From a checkpoint of a small transformer trained on Wikipedia.
Size: width 96, vocabulary 8192.
Training: a variant of Muon for these matrices, 108M tokens, 6045 steps.
Each number is 200 + 30 x the weight over its row's rms, rounded and kept within 0 to 999. Layers, rows and columns count from 0. The size before them is the row's rms in percent of the matrix's.

# gate: layer 10 MLP gate, 256x96, rms 0.268, rows 90-135, columns 0-47
# up: layer 10 MLP up, 256x96, rms 0.257, rows 90-135, columns 0-47
# down: layer 10 MLP down (transposed), 256x96, rms 0.0868, rows 90-135, columns 0-47
gate90,084,244,238,202,206,219,211,181,201,205,170,197,230,201,197,149,175,180,208,188,207,201,145,261,206,245,185,216,105,134,178,205,172,182,226,218,196,229,187,206,169,225,259,210,186,196,177,241,240
up90,072,192,238,225,240,177,193,226,188,179,220,275,192,193,220,183,198,240,196,193,259,204,176,158,179,214,182,195,162,196,208,283,242,226,194,169,133,205,259,198,217,164,174,230,280,128,209,182,181
down90,087,151,239,222,217,178,216,239,244,189,171,228,154,183,238,173,223,287,210,177,207,214,209,246,219,180,172,170,147,240,254,168,201,216,228,190,185,203,201,213,221,217,160,204,209,209,174,207,171
gate91,101,265,198,216,178,189,152,205,210,273,203,191,217,182,183,217,174,201,188,133,160,202,206,192,188,208,197,217,151,178,208,235,237,192,218,225,210,167,193,150,173,221,206,208,211,208,156,197,190
up91,106,153,181,195,129,240,198,190,178,188,188,235,177,198,243,191,201,256,224,187,167,167,175,214,193,205,197,150,186,223,219,273,244,197,198,177,216,182,249,154,208,180,259,224,171,249,186,236,232
down91,093,197,220,138,254,159,216,165,189,204,212,190,196,195,189,204,222,216,196,174,234,197,207,204,219,192,204,204,202,247,232,237,209,195,184,222,131,141,255,219,157,180,228,219,208,182,195,228,268
gate92,107,151,237,166,215,189,225,249,158,153,195,230,184,213,193,185,216,199,160,199,216,203,223,206,165,153,241,269,157,169,201,184,157,157,178,230,183,213,173,213,159,211,201,172,216,232,202,218,197
up92,109,216,201,186,166,232,201,200,159,213,202,174,243,210,173,175,168,226,203,253,183,157,204,200,195,190,221,194,184,181,244,234,184,213,195,183,232,179,196,133,197,226,217,212,209,148,235,177,238
down92,093,243,207,241,176,185,222,199,195,212,209,220,207,219,167,183,182,235,210,166,169,258,242,213,186,212,100,139,196,224,231,208,213,254,209,244,168,171,165,178,214,189,171,157,195,235,185,172,197
gate93,120,184,230,187,172,195,201,214,213,234,257,201,198,196,227,188,191,167,200,200,211,259,168,207,191,196,219,170,224,259,219,187,154,190,203,195,267,199,225,185,122,175,161,246,199,213,185,188,191
up93,127,212,241,209,189,181,177,221,204,189,174,240,213,191,188,187,115,159,195,226,218,155,195,163,146,239,200,234,154,184,274,251,197,275,236,171,230,233,202,195,233,207,217,187,207,224,189,228,157
down93,117,174,168,185,275,210,254,212,234,252,190,257,224,193,208,177,166,187,195,209,245,161,201,247,181,186,242,247,176,253,215,278,238,234,178,192,173,216,198,172,209,181,233,230,99,215,230,156,223
gate94,109,205,208,219,239,202,166,195,193,203,157,220,173,224,218,179,195,231,219,175,220,235,172,201,199,221,245,227,233,206,183,200,165,192,215,192,173,207,216,224,167,282,241,201,218,217,225,184,231
up94,116,239,168,247,215,235,234,267,206,222,183,228,221,181,252,205,175,248,175,215,187,272,253,228,182,254,209,225,169,178,221,183,259,141,234,182,198,201,217,221,180,221,205,172,191,190,191,223,165
down94,101,177,220,170,195,182,149,191,154,215,197,171,165,166,207,203,195,200,187,250,212,184,204,169,154,265,282,190,227,217,210,128,200,216,179,158,168,179,234,239,223,204,179,180,217,200,168,220,94
gate95,101,159,169,195,207,211,163,185,160,188,202,215,216,160,245,196,180,205,182,167,159,177,198,192,204,165,176,220,168,233,240,189,214,213,229,220,184,217,188,144,157,196,201,225,240,234,219,176,229
up95,097,240,193,197,232,191,186,230,152,149,145,253,220,224,241,187,222,202,218,247,187,239,211,148,155,168,171,194,179,210,218,194,214,221,158,213,180,189,189,193,218,188,198,245,238,228,173,169,149
down95,107,233,146,180,259,200,214,174,220,163,157,212,264,153,204,215,205,188,190,240,186,216,181,201,191,207,173,228,189,171,208,187,157,209,198,240,185,226,249,180,238,211,151,192,211,153,242,235,166
gate96,095,212,218,221,209,221,187,213,207,207,179,186,221,157,151,192,185,195,178,265,212,192,129,210,236,236,189,214,170,143,214,156,208,245,140,189,180,269,252,217,144,243,207,220,273,188,184,190,245
up96,095,242,191,242,188,174,187,194,210,224,223,228,227,198,165,215,236,180,218,212,169,164,219,205,187,221,240,164,187,264,171,212,181,231,198,128,179,207,166,169,157,201,193,151,231,238,127,227,171
down96,090,161,217,215,163,235,183,203,173,181,213,252,181,186,218,199,178,239,236,185,149,198,220,234,203,196,187,196,185,221,274,202,233,244,177,182,215,197,194,204,191,149,227,212,195,193,229,235,95
gate97,110,188,192,194,199,200,211,234,188,168,188,245,215,220,201,217,251,199,235,192,164,221,187,200,170,189,190,159,197,164,257,176,168,159,228,200,179,259,228,164,173,227,197,165,220,256,213,236,164
up97,107,192,175,226,176,214,177,214,211,194,170,220,231,172,224,193,144,161,201,200,229,221,224,266,143,245,248,190,214,191,214,230,210,196,244,189,143,187,233,145,145,214,211,210,225,219,221,203,199
down97,112,169,186,161,252,196,215,195,225,141,201,177,175,215,178,165,234,188,185,232,223,173,167,226,191,187,394,234,192,178,182,196,197,196,203,230,190,160,220,210,172,173,210,204,218,212,200,147,161
gate98,113,158,200,146,187,147,176,217,202,207,174,189,214,218,193,208,139,201,255,164,195,271,221,223,184,187,215,238,173,175,246,200,213,167,232,228,195,159,163,148,131,216,198,187,234,174,208,169,197
up98,111,217,218,179,189,168,202,181,128,250,229,203,153,189,254,168,158,192,217,168,170,188,159,188,244,144,193,181,154,182,231,202,164,204,176,161,197,238,175,215,223,231,228,247,242,179,171,202,171
down98,106,196,215,204,172,228,213,223,230,157,183,250,200,188,195,206,230,156,166,256,184,180,174,126,211,221,162,177,247,219,220,216,197,216,174,223,185,223,209,194,210,182,174,173,172,268,209,255,184
gate99,103,197,207,220,237,177,197,211,200,258,186,157,168,258,191,200,249,231,152,259,197,188,183,202,217,156,269,201,240,186,218,220,212,215,265,197,211,154,209,167,200,225,188,183,200,161,236,210,180
up99,101,187,226,233,192,165,180,178,142,261,181,160,258,177,189,219,223,244,146,185,177,115,208,239,231,168,197,192,197,206,169,207,219,196,194,205,196,187,184,202,201,245,232,207,263,231,187,192,203
down99,094,181,204,186,192,221,192,175,242,219,195,229,210,190,252,204,185,201,274,206,164,151,184,276,240,228,171,186,138,221,158,265,217,184,227,210,206,203,197,195,177,162,206,233,176,130,216,213,249
gate100,090,194,204,217,203,249,160,208,169,211,237,180,197,224,279,264,169,210,175,169,238,205,206,226,200,191,172,228,232,174,164,228,179,238,238,254,231,165,219,176,193,137,211,155,180,206,211,183,209
up100,092,187,194,237,232,174,196,210,172,172,223,186,236,200,200,242,230,178,201,163,227,175,195,208,186,264,174,204,211,231,201,186,201,226,205,228,112,207,185,177,208,176,153,205,183,207,219,201,218
down100,096,200,179,167,224,174,192,194,235,192,234,201,198,218,210,217,200,248,216,247,199,182,248,182,177,237,245,167,185,214,263,215,169,125,205,230,146,192,212,214,166,212,197,167,205,130,186,192,315
gate101,098,149,205,170,204,209,184,228,199,213,185,217,180,231,256,182,206,230,241,224,217,166,258,196,199,210,228,125,198,244,162,211,203,149,158,147,235,189,238,183,229,173,200,200,205,233,229,254,182
up101,100,219,225,203,189,221,226,230,227,209,207,198,180,200,201,180,288,197,190,228,219,240,199,204,205,126,179,234,216,208,151,189,177,184,159,188,245,196,220,155,195,266,243,211,236,212,215,205,228
down101,093,189,202,234,178,229,177,243,155,173,157,184,211,215,175,218,178,242,230,253,181,191,184,160,220,173,224,209,145,250,219,218,232,249,219,235,215,197,230,236,189,215,199,178,188,189,183,169,230
gate102,091,223,205,157,227,226,199,183,199,251,158,203,189,192,178,213,239,240,210,173,201,170,185,219,217,167,207,209,170,157,161,226,129,148,164,218,157,255,182,149,204,170,267,145,218,228,204,207,158
up102,103,235,199,200,170,234,154,168,234,226,236,251,234,224,134,208,231,150,177,240,174,169,194,213,165,185,217,234,221,213,190,172,147,165,200,187,222,221,181,198,192,244,214,190,205,191,196,197,207
down102,101,218,157,139,147,169,215,192,215,170,163,175,214,217,197,130,261,195,208,217,220,210,195,202,258,168,214,259,199,233,201,234,187,219,186,214,189,251,180,220,181,201,218,251,197,200,183,199,218
gate103,102,215,150,187,238,214,182,216,232,210,182,235,210,235,205,247,226,245,260,190,218,195,203,184,192,203,193,230,202,199,216,203,164,243,196,175,191,143,243,194,137,264,202,233,202,176,211,231,159
up103,099,187,231,181,227,217,166,221,262,207,195,220,177,196,155,237,228,234,211,182,244,176,162,201,231,270,199,191,212,197,207,229,245,212,223,201,183,154,183,208,218,274,196,182,201,157,188,241,173
down103,106,226,216,151,164,158,207,211,182,196,206,222,196,172,153,211,198,152,202,247,195,191,192,180,182,226,293,224,169,178,213,202,230,239,202,271,193,172,176,146,179,200,219,161,267,235,279,233,212
gate104,086,174,210,187,250,183,187,157,192,219,230,171,243,228,160,190,163,226,182,227,158,204,178,214,196,209,227,188,211,248,184,196,188,135,179,209,227,177,184,156,183,182,199,220,128,240,228,289,196
up104,090,156,178,180,237,225,154,181,197,211,223,193,254,160,209,182,183,207,206,216,185,158,254,201,185,179,181,119,198,240,229,195,199,153,187,190,192,179,187,204,233,209,163,248,176,234,171,211,245
down104,087,150,210,184,232,239,180,216,221,194,255,234,162,197,201,234,227,182,183,169,170,223,179,196,164,212,147,193,240,225,229,179,270,204,160,162,218,205,260,197,220,222,190,160,172,174,261,177,217
gate105,094,175,203,208,220,200,228,171,177,218,232,175,262,158,229,164,125,143,167,171,169,223,193,212,190,159,235,166,166,222,236,228,165,181,205,192,165,240,202,166,172,192,210,240,225,228,179,219,222
up105,094,223,158,227,248,218,218,187,189,167,190,235,225,131,180,182,147,155,157,174,221,206,227,214,189,200,208,186,208,217,190,192,185,229,188,176,129,178,179,152,162,210,212,233,217,202,184,209,213
down105,092,190,100,149,198,192,239,236,202,148,203,218,214,236,191,205,206,139,218,187,193,188,202,149,198,228,203,206,159,200,169,228,232,230,190,209,245,228,202,209,176,177,220,202,215,264,215,98,204
gate106,106,221,186,202,174,172,171,204,191,146,254,193,239,178,325,227,201,236,171,176,224,195,202,207,247,210,180,113,191,185,216,188,225,216,214,202,194,235,163,172,194,182,202,169,236,236,178,152,221
up106,102,183,227,172,190,126,205,215,223,199,218,227,204,209,185,238,255,186,210,180,203,253,256,217,204,155,191,124,181,221,212,200,196,191,197,199,198,228,194,184,177,199,182,265,246,218,180,211,207
down106,107,172,200,167,182,168,216,178,205,221,131,207,209,217,166,241,166,173,191,195,136,167,195,187,208,180,197,229,198,219,213,180,203,185,213,212,189,184,178,214,209,124,240,191,242,192,228,162,304
gate107,091,189,175,215,239,200,209,265,130,183,216,216,151,189,235,187,160,144,198,186,211,229,181,198,262,202,179,221,182,207,219,174,226,255,201,196,290,205,190,184,235,166,214,242,213,161,211,194,232
up107,109,228,196,179,235,198,215,234,210,175,92,224,198,167,199,212,248,198,245,190,187,228,219,195,251,142,238,182,197,243,201,195,212,222,110,169,220,151,253,214,226,170,180,194,185,231,194,202,199
down107,097,181,251,151,203,181,189,174,155,202,178,215,195,245,264,195,197,148,200,233,204,252,166,230,255,178,189,183,182,230,273,188,217,205,143,173,222,233,210,273,221,159,237,176,188,194,210,197,146
gate108,077,205,211,183,179,243,158,215,141,240,228,174,209,189,253,184,140,193,213,184,201,147,253,127,194,187,213,149,205,194,187,192,215,200,233,224,184,217,208,165,196,147,152,182,149,169,237,166,167
up108,089,213,230,162,188,224,180,223,215,240,184,226,177,220,222,188,175,166,180,249,211,201,257,162,196,201,235,197,166,146,176,207,222,219,264,228,184,235,216,187,236,179,229,251,175,228,233,198,210
down108,089,196,170,195,181,243,167,241,230,203,199,202,233,276,213,190,225,181,249,235,161,233,180,210,207,268,213,248,194,251,209,182,207,244,194,185,238,209,168,205,253,214,189,160,219,166,231,196,246
gate109,096,170,164,213,208,153,176,209,241,201,218,201,213,255,224,210,169,224,215,210,149,235,155,199,199,215,186,238,213,215,254,183,173,202,194,264,195,187,222,201,166,198,157,145,205,207,264,230,197
up109,099,230,143,246,215,169,200,177,184,211,182,221,204,176,208,230,224,239,173,242,209,190,202,207,189,193,217,203,194,196,225,182,173,180,185,174,155,187,198,219,171,243,181,190,232,172,232,199,219
down109,100,168,239,179,238,243,196,177,143,175,184,273,242,220,186,217,172,222,217,198,199,186,204,224,197,186,240,214,200,226,246,242,180,203,198,186,220,213,234,182,217,243,194,251,172,233,196,220,233
gate110,107,184,200,222,185,191,214,223,203,234,269,167,213,249,204,208,200,229,186,149,187,203,252,191,186,198,210,179,205,209,163,225,223,214,224,221,161,199,189,154,213,192,124,229,204,187,152,244,194
up110,110,187,204,175,232,192,185,187,167,201,253,215,178,239,236,179,235,193,172,229,140,157,227,201,173,256,224,252,218,205,236,269,212,201,210,210,183,204,235,197,173,265,231,179,183,200,212,197,231
down110,115,215,214,180,233,244,220,156,198,243,196,184,233,263,219,168,177,216,178,227,187,145,163,216,198,151,139,151,196,210,230,199,175,174,175,232,178,187,194,196,253,162,220,172,228,192,191,169,264
gate111,098,185,164,217,220,154,182,253,228,199,161,211,205,266,207,178,146,171,200,212,226,198,188,159,206,184,241,183,204,180,190,214,149,186,263,174,232,181,203,248,165,220,205,165,239,179,209,187,193
up111,093,176,185,212,212,215,167,192,189,175,112,229,213,258,183,229,204,188,164,195,211,198,208,198,226,232,252,219,188,218,150,173,183,160,207,207,194,174,188,176,179,268,165,185,253,182,218,174,217
down111,102,184,181,167,192,227,236,233,208,205,179,147,195,240,153,209,164,269,210,203,205,179,218,156,236,198,216,229,212,231,240,216,229,213,173,180,157,160,172,180,168,237,200,171,208,152,220,210,249
gate112,097,158,202,144,151,194,214,132,189,203,221,212,170,216,164,193,149,175,187,248,234,211,186,201,219,172,253,124,226,185,230,214,165,219,188,154,247,164,165,168,208,148,204,180,189,256,153,201,172
up112,107,167,198,182,185,286,183,162,190,193,183,180,237,189,172,202,177,228,198,211,201,149,210,243,200,250,205,134,235,172,242,139,143,179,186,245,161,210,152,209,177,233,216,204,203,202,186,197,216
down112,100,228,210,179,187,192,194,204,185,235,223,194,228,169,197,176,220,244,192,226,152,224,217,156,228,200,152,210,230,191,247,286,242,192,169,194,217,192,238,188,208,161,238,214,175,226,205,193,171
gate113,090,184,201,238,204,225,210,180,187,189,206,170,209,234,207,207,129,201,188,196,157,257,190,233,165,150,186,208,179,240,180,195,197,172,198,219,261,203,207,184,236,204,193,236,210,178,235,138,187
up113,079,232,222,214,203,174,206,230,230,244,196,196,200,158,167,210,265,224,213,217,184,138,200,203,197,231,220,204,228,187,251,213,241,205,201,193,175,224,196,218,198,208,211,216,163,213,167,210,202
down113,091,228,225,183,198,204,215,186,218,218,233,189,214,157,203,189,249,202,148,210,220,157,176,197,187,189,97,138,160,189,219,208,189,236,216,231,143,208,238,177,174,170,194,218,251,205,263,187,146
gate114,119,176,134,199,204,144,187,193,187,189,156,179,196,203,175,186,214,228,221,252,230,215,176,199,185,121,188,192,153,149,232,215,202,212,210,144,175,229,222,176,182,176,142,195,162,201,220,207,227
up114,135,239,173,172,178,168,226,211,171,244,271,166,196,202,154,190,228,220,190,193,145,262,190,209,259,226,179,219,226,144,223,192,257,179,209,246,195,187,206,219,241,173,198,186,225,229,248,206,192
down114,114,252,225,225,187,199,189,170,201,224,175,246,196,209,201,214,205,196,172,139,192,196,256,155,172,214,303,202,215,177,180,186,208,140,202,236,171,183,204,204,231,190,185,236,204,176,193,188,168
gate115,079,149,208,203,215,149,125,202,217,286,225,176,225,191,220,227,207,149,160,222,154,207,145,187,236,207,203,170,271,199,189,203,223,166,215,212,207,214,232,208,191,148,213,226,228,268,195,249,191
up115,080,220,215,177,204,223,242,227,178,181,180,187,205,248,155,194,263,134,170,199,239,206,229,263,181,225,201,186,202,261,198,204,181,180,201,232,189,212,194,216,211,221,171,174,175,221,230,189,185
down115,084,208,185,201,237,274,151,178,174,222,197,185,206,220,176,228,211,220,247,227,180,194,221,161,176,175,185,246,211,164,215,256,225,189,123,210,208,206,221,191,254,178,249,212,247,188,176,155,160
gate116,116,189,191,234,200,173,169,199,198,174,162,236,214,247,224,211,170,164,183,163,190,178,210,227,215,257,199,174,192,244,189,247,213,237,200,245,192,183,209,170,222,192,142,158,178,213,206,203,209
up116,114,147,146,180,194,166,264,177,201,164,227,188,222,180,227,217,185,191,204,152,233,227,246,232,201,171,157,176,219,192,185,181,226,207,234,198,174,185,229,243,158,224,209,227,236,224,181,228,170
down116,111,235,212,226,206,208,200,196,213,216,205,253,167,173,217,192,235,203,179,181,204,160,199,190,208,221,151,209,213,266,171,208,197,190,239,191,253,134,212,186,206,178,239,202,148,185,194,243,169
gate117,087,272,222,188,170,187,142,211,248,194,193,167,194,218,204,231,191,220,220,234,151,266,219,227,206,228,179,138,229,223,196,193,222,186,203,219,213,182,179,190,234,187,182,203,225,195,192,224,260
up117,089,162,164,203,234,205,260,202,220,173,209,214,166,229,177,202,175,158,196,152,241,183,207,186,161,129,202,222,211,187,225,202,186,183,232,197,252,231,211,219,179,216,171,199,226,209,201,182,159
down117,110,220,189,189,198,155,206,206,191,178,199,195,166,217,242,174,137,179,223,202,200,176,204,213,198,178,112,179,227,178,165,142,162,198,203,215,208,213,231,208,207,163,190,178,187,216,212,227,96
gate118,082,196,130,183,227,185,202,183,168,149,182,175,147,201,233,227,180,199,167,220,255,237,204,208,171,170,186,210,196,180,197,161,183,217,188,193,255,202,211,265,198,175,190,207,211,197,194,277,205
up118,084,224,210,209,178,146,221,190,155,203,219,248,194,172,197,219,189,205,178,236,250,190,225,214,239,203,153,210,183,236,157,216,217,174,188,212,156,170,211,244,209,183,205,206,221,198,198,174,165
down118,083,218,179,187,204,199,245,200,162,203,159,178,249,221,239,227,173,194,195,207,200,229,196,246,240,208,152,190,157,182,169,206,185,181,204,224,228,218,212,121,231,208,210,247,182,178,169,242,256
gate119,096,177,232,243,249,176,179,288,208,164,172,215,231,224,239,171,175,163,212,166,203,171,212,183,175,169,171,213,200,210,239,215,172,159,232,177,220,186,236,206,214,163,184,265,244,191,183,186,228
up119,088,209,243,194,284,202,167,290,223,177,195,252,199,198,246,190,179,199,187,185,182,178,241,168,210,213,174,205,211,215,241,264,181,134,210,169,209,177,196,193,210,151,178,268,197,206,140,185,182
down119,095,143,177,166,226,164,218,198,242,265,216,215,154,196,161,194,187,189,258,227,245,200,250,227,214,218,208,220,180,208,235,219,194,251,193,210,163,216,182,272,175,194,196,160,233,178,196,220,256
gate120,091,219,138,217,203,219,231,207,190,229,180,199,225,172,192,198,238,167,212,215,171,214,225,210,198,194,184,202,186,144,129,219,151,206,244,177,164,217,230,192,258,244,162,193,205,231,166,212,242
up120,100,192,192,256,166,241,273,156,192,243,180,205,225,144,259,174,195,213,215,183,184,249,191,123,233,174,209,232,231,209,177,182,207,176,166,226,139,231,216,200,252,177,181,184,206,196,172,196,163
down120,086,186,233,222,187,157,233,200,218,201,177,176,213,164,173,230,183,192,161,174,184,163,176,169,103,144,298,186,213,187,198,162,164,163,235,190,206,202,229,222,254,237,160,170,213,199,191,247,210
gate121,105,196,150,238,146,154,233,190,191,188,272,204,184,247,252,170,186,243,229,151,226,179,206,217,194,235,202,213,200,244,222,215,195,191,201,237,268,181,184,204,188,262,186,233,230,179,168,240,194
up121,124,192,172,176,213,175,220,167,196,197,187,170,237,138,182,182,159,217,215,191,184,221,244,232,242,178,197,263,188,183,224,213,232,264,185,223,233,236,203,184,141,213,221,148,232,179,213,196,213
down121,113,180,230,161,190,204,194,239,199,190,227,213,182,216,245,221,214,197,198,194,207,221,212,168,221,141,145,220,249,225,203,242,175,182,164,205,212,145,143,156,152,198,215,175,130,160,220,211,140
gate122,092,181,234,210,169,215,206,142,234,210,224,197,250,202,188,199,186,207,240,158,175,167,187,233,220,193,219,138,170,198,248,202,143,180,186,153,230,195,170,201,202,212,147,228,172,190,170,132,163
up122,086,248,181,151,164,188,282,236,183,183,234,197,190,246,174,236,211,179,199,229,219,158,232,202,169,182,201,218,217,259,212,210,179,204,221,235,193,203,221,161,176,162,208,165,261,207,201,213,169
down122,089,173,225,204,206,229,239,149,224,196,216,215,205,169,194,162,141,202,152,238,239,179,215,200,180,228,142,192,202,221,208,173,168,145,227,240,181,145,184,223,173,172,188,222,183,220,257,236,210
gate123,068,155,214,180,207,185,176,166,216,204,189,205,222,182,206,178,186,139,143,230,157,208,143,214,211,135,235,239,152,217,227,216,228,227,223,195,210,201,249,223,179,218,209,151,176,217,144,188,233
up123,069,145,216,246,240,194,200,221,215,214,162,171,224,218,215,265,166,217,229,167,283,225,234,247,176,178,187,191,172,198,203,189,188,215,161,192,174,181,219,157,203,212,206,208,239,144,212,232,163
down123,069,155,174,216,254,176,199,238,172,204,191,189,234,175,223,172,192,257,192,193,201,256,109,192,211,169,103,202,190,227,203,210,153,173,228,206,172,153,208,171,192,217,178,205,217,183,192,183,155
gate124,090,149,174,166,188,197,227,190,250,220,243,167,174,194,231,180,179,156,173,174,152,217,164,304,241,181,193,232,190,215,236,187,193,146,213,192,144,179,278,167,227,137,214,223,195,227,155,227,217
up124,087,161,182,198,190,199,234,133,225,158,246,219,180,272,242,208,194,212,263,211,186,235,216,244,229,200,219,206,155,202,222,170,166,197,211,213,151,214,202,183,251,132,165,222,190,194,157,202,201
down124,092,206,222,184,177,136,215,213,228,214,239,185,135,241,203,145,169,246,247,226,176,221,163,267,197,217,240,183,148,189,157,143,220,207,184,225,207,165,198,143,256,219,205,216,220,210,172,242,144
gate125,098,246,225,205,198,189,127,210,194,180,246,208,203,187,186,208,167,183,239,162,239,231,170,189,237,199,172,190,231,193,152,220,203,191,180,201,190,163,222,199,176,220,236,238,176,201,200,231,149
up125,097,234,243,213,169,207,180,230,201,158,236,205,195,170,199,179,203,213,219,183,252,175,187,230,173,197,203,239,159,163,181,193,173,216,209,204,238,176,240,176,214,225,198,255,220,202,216,207,186
down125,101,210,201,161,199,156,192,233,205,195,164,191,154,175,264,262,172,244,245,221,187,181,231,188,227,143,275,250,203,139,231,207,193,163,241,187,162,202,216,252,189,200,194,205,216,170,204,204,237
gate126,098,196,223,192,203,188,179,219,239,182,225,160,156,184,202,219,223,242,215,213,171,167,206,197,261,219,191,182,211,193,145,201,195,248,237,203,213,183,204,202,179,184,213,185,145,226,222,225,262
up126,099,192,170,178,186,222,165,212,223,235,249,184,165,220,232,196,205,189,213,238,230,286,191,184,213,180,185,186,195,253,213,235,211,223,178,227,199,199,173,213,191,215,185,184,163,200,275,222,161
down126,110,240,200,225,194,200,217,160,210,145,214,187,215,215,144,175,232,200,223,159,191,229,210,223,183,228,236,220,184,181,193,193,201,153,205,185,219,210,223,191,177,245,196,232,229,226,180,214,22
gate127,116,222,199,177,196,186,133,197,188,248,201,138,201,212,213,206,191,151,222,184,198,205,159,205,162,170,177,183,225,185,239,235,159,225,191,175,244,205,274,187,201,228,210,178,195,184,145,244,224
up127,111,218,164,166,199,165,197,205,232,173,132,182,190,195,245,240,216,166,195,175,246,203,195,158,199,184,252,221,248,240,188,174,176,191,184,175,202,163,221,200,187,264,228,221,214,210,223,234,167
down127,122,143,208,195,203,160,214,226,236,187,235,162,196,212,169,178,132,227,230,236,222,178,158,195,199,226,286,196,215,265,241,186,206,191,202,159,185,217,224,208,217,244,220,236,166,277,178,173,181
gate128,088,201,208,168,159,238,213,197,192,170,192,182,188,164,281,236,142,224,187,187,227,176,221,195,137,225,187,224,202,189,225,210,194,157,220,214,234,206,204,206,133,217,202,211,215,259,220,220,157
up128,097,212,172,206,149,241,217,207,249,215,204,238,231,188,224,190,181,205,185,192,195,194,248,140,178,198,185,197,225,181,202,222,229,228,228,233,192,193,219,214,174,211,190,142,227,157,264,182,186
down128,093,251,277,203,221,215,210,212,198,202,181,199,177,252,205,145,200,202,225,228,203,180,180,181,194,187,281,201,206,225,199,186,209,213,149,210,187,223,166,188,205,178,203,189,183,233,122,174,191
gate129,102,227,206,176,230,200,179,176,203,223,226,191,206,196,230,220,180,186,175,244,153,223,190,224,182,201,183,217,197,221,223,172,195,296,212,270,292,192,259,211,189,189,191,211,219,163,148,213,172
up129,103,180,181,246,244,165,170,178,196,155,166,200,182,168,177,179,243,144,201,224,221,194,165,119,200,205,251,180,180,251,190,168,187,149,182,185,226,208,201,207,200,191,202,192,185,237,206,165,215
down129,110,216,253,201,184,207,186,173,230,186,225,229,163,164,220,229,173,218,102,254,227,235,166,185,158,185,218,250,209,272,184,241,180,159,233,217,213,211,188,187,197,215,215,168,222,193,187,211,174
gate130,055,177,211,224,186,226,180,154,170,214,254,226,239,166,172,230,230,199,231,233,143,175,237,210,214,256,198,171,176,189,208,229,231,149,286,200,221,203,214,204,214,216,153,196,240,242,217,175,162
up130,052,164,218,208,202,210,180,211,153,190,267,159,226,196,194,250,196,197,241,262,161,174,268,194,207,238,187,209,159,204,192,225,226,219,253,173,250,199,248,225,207,193,187,153,229,235,228,146,147
down130,053,150,238,144,227,198,209,188,201,209,196,235,211,148,192,247,211,127,194,241,181,202,208,163,206,214,231,152,241,248,226,206,230,216,190,230,264,220,220,252,172,151,222,218,248,203,236,189,254
gate131,122,231,150,191,231,221,200,191,174,195,180,162,208,232,187,196,256,210,219,199,218,214,207,232,248,165,230,214,208,175,236,187,161,237,185,256,197,127,226,184,163,195,209,197,226,200,234,195,193
up131,127,149,221,186,183,198,217,245,266,221,200,212,195,245,160,183,145,163,157,217,236,177,171,197,168,207,177,184,182,220,176,155,218,201,228,214,205,255,260,182,210,161,202,179,173,170,170,174,245
down131,124,177,246,214,209,202,193,253,227,218,193,161,221,230,176,207,276,193,236,216,209,174,186,171,169,225,153,174,183,220,175,178,179,191,198,197,205,171,205,148,208,183,223,175,171,181,142,186,168
gate132,122,192,182,226,151,197,176,204,251,176,189,197,178,240,249,210,214,178,190,252,203,163,218,204,195,199,162,208,195,171,158,252,240,194,165,197,164,247,234,204,184,188,162,181,201,143,172,226,219
up132,114,175,203,236,173,231,192,214,203,177,108,185,219,148,219,217,161,240,209,208,175,184,256,247,211,214,238,220,174,241,217,270,244,248,247,162,176,197,181,261,155,230,160,207,162,155,186,126,192
down132,121,179,134,186,202,191,204,194,186,200,158,165,188,235,185,212,227,233,197,216,267,132,196,216,189,193,245,204,184,183,176,179,203,180,139,188,179,203,208,193,232,226,137,131,201,163,177,216,268
gate133,099,209,180,179,230,208,197,185,207,115,169,204,246,258,206,139,213,178,172,210,241,151,200,189,141,157,209,202,136,209,160,189,178,182,188,156,178,206,183,231,137,186,244,213,212,213,218,210,196
up133,098,242,191,236,182,267,198,216,200,155,212,200,164,215,210,148,224,206,178,198,196,191,256,195,153,268,199,224,225,207,174,222,182,218,179,199,182,191,189,202,180,206,202,171,188,172,244,225,187
down133,106,149,196,183,200,202,190,158,195,151,171,219,145,186,182,217,202,226,194,153,198,158,165,210,184,172,248,209,200,114,205,194,121,269,183,201,163,211,163,238,203,174,159,165,212,189,251,263,256
gate134,080,180,181,214,196,209,161,166,194,227,203,207,174,157,169,184,213,220,179,231,153,255,183,231,245,265,244,199,162,174,214,171,211,249,207,165,200,149,188,181,221,150,199,186,157,217,228,208,258
up134,087,242,198,208,243,228,192,142,199,199,222,231,166,223,234,201,143,161,230,190,161,236,224,170,253,158,230,233,206,236,136,231,191,182,227,270,217,169,215,201,211,211,194,201,220,194,173,121,184
down134,090,194,192,271,167,193,203,184,205,208,162,171,151,185,197,199,223,189,222,169,224,191,173,241,194,202,122,196,228,242,148,235,187,195,163,198,176,236,219,216,181,237,266,242,207,247,195,247,198
gate135,112,235,198,229,179,232,264,201,197,244,273,194,183,170,237,187,129,180,188,157,185,216,224,233,214,184,171,157,231,175,163,167,215,195,218,194,188,209,243,229,180,233,173,248,231,218,198,192,172
up135,112,202,249,172,166,188,172,143,228,252,168,165,162,202,201,243,226,180,190,230,222,169,205,195,200,205,258,209,230,191,219,216,157,156,170,218,226,197,205,160,228,213,213,175,175,184,197,133,214
down135,102,238,165,235,253,189,224,240,149,192,186,157,212,170,213,210,190,176,227,212,187,185,222,161,242,166,226,199,213,253,208,208,166,191,202,159,196,214,164,176,190,192,170,207,179,208,198,239,169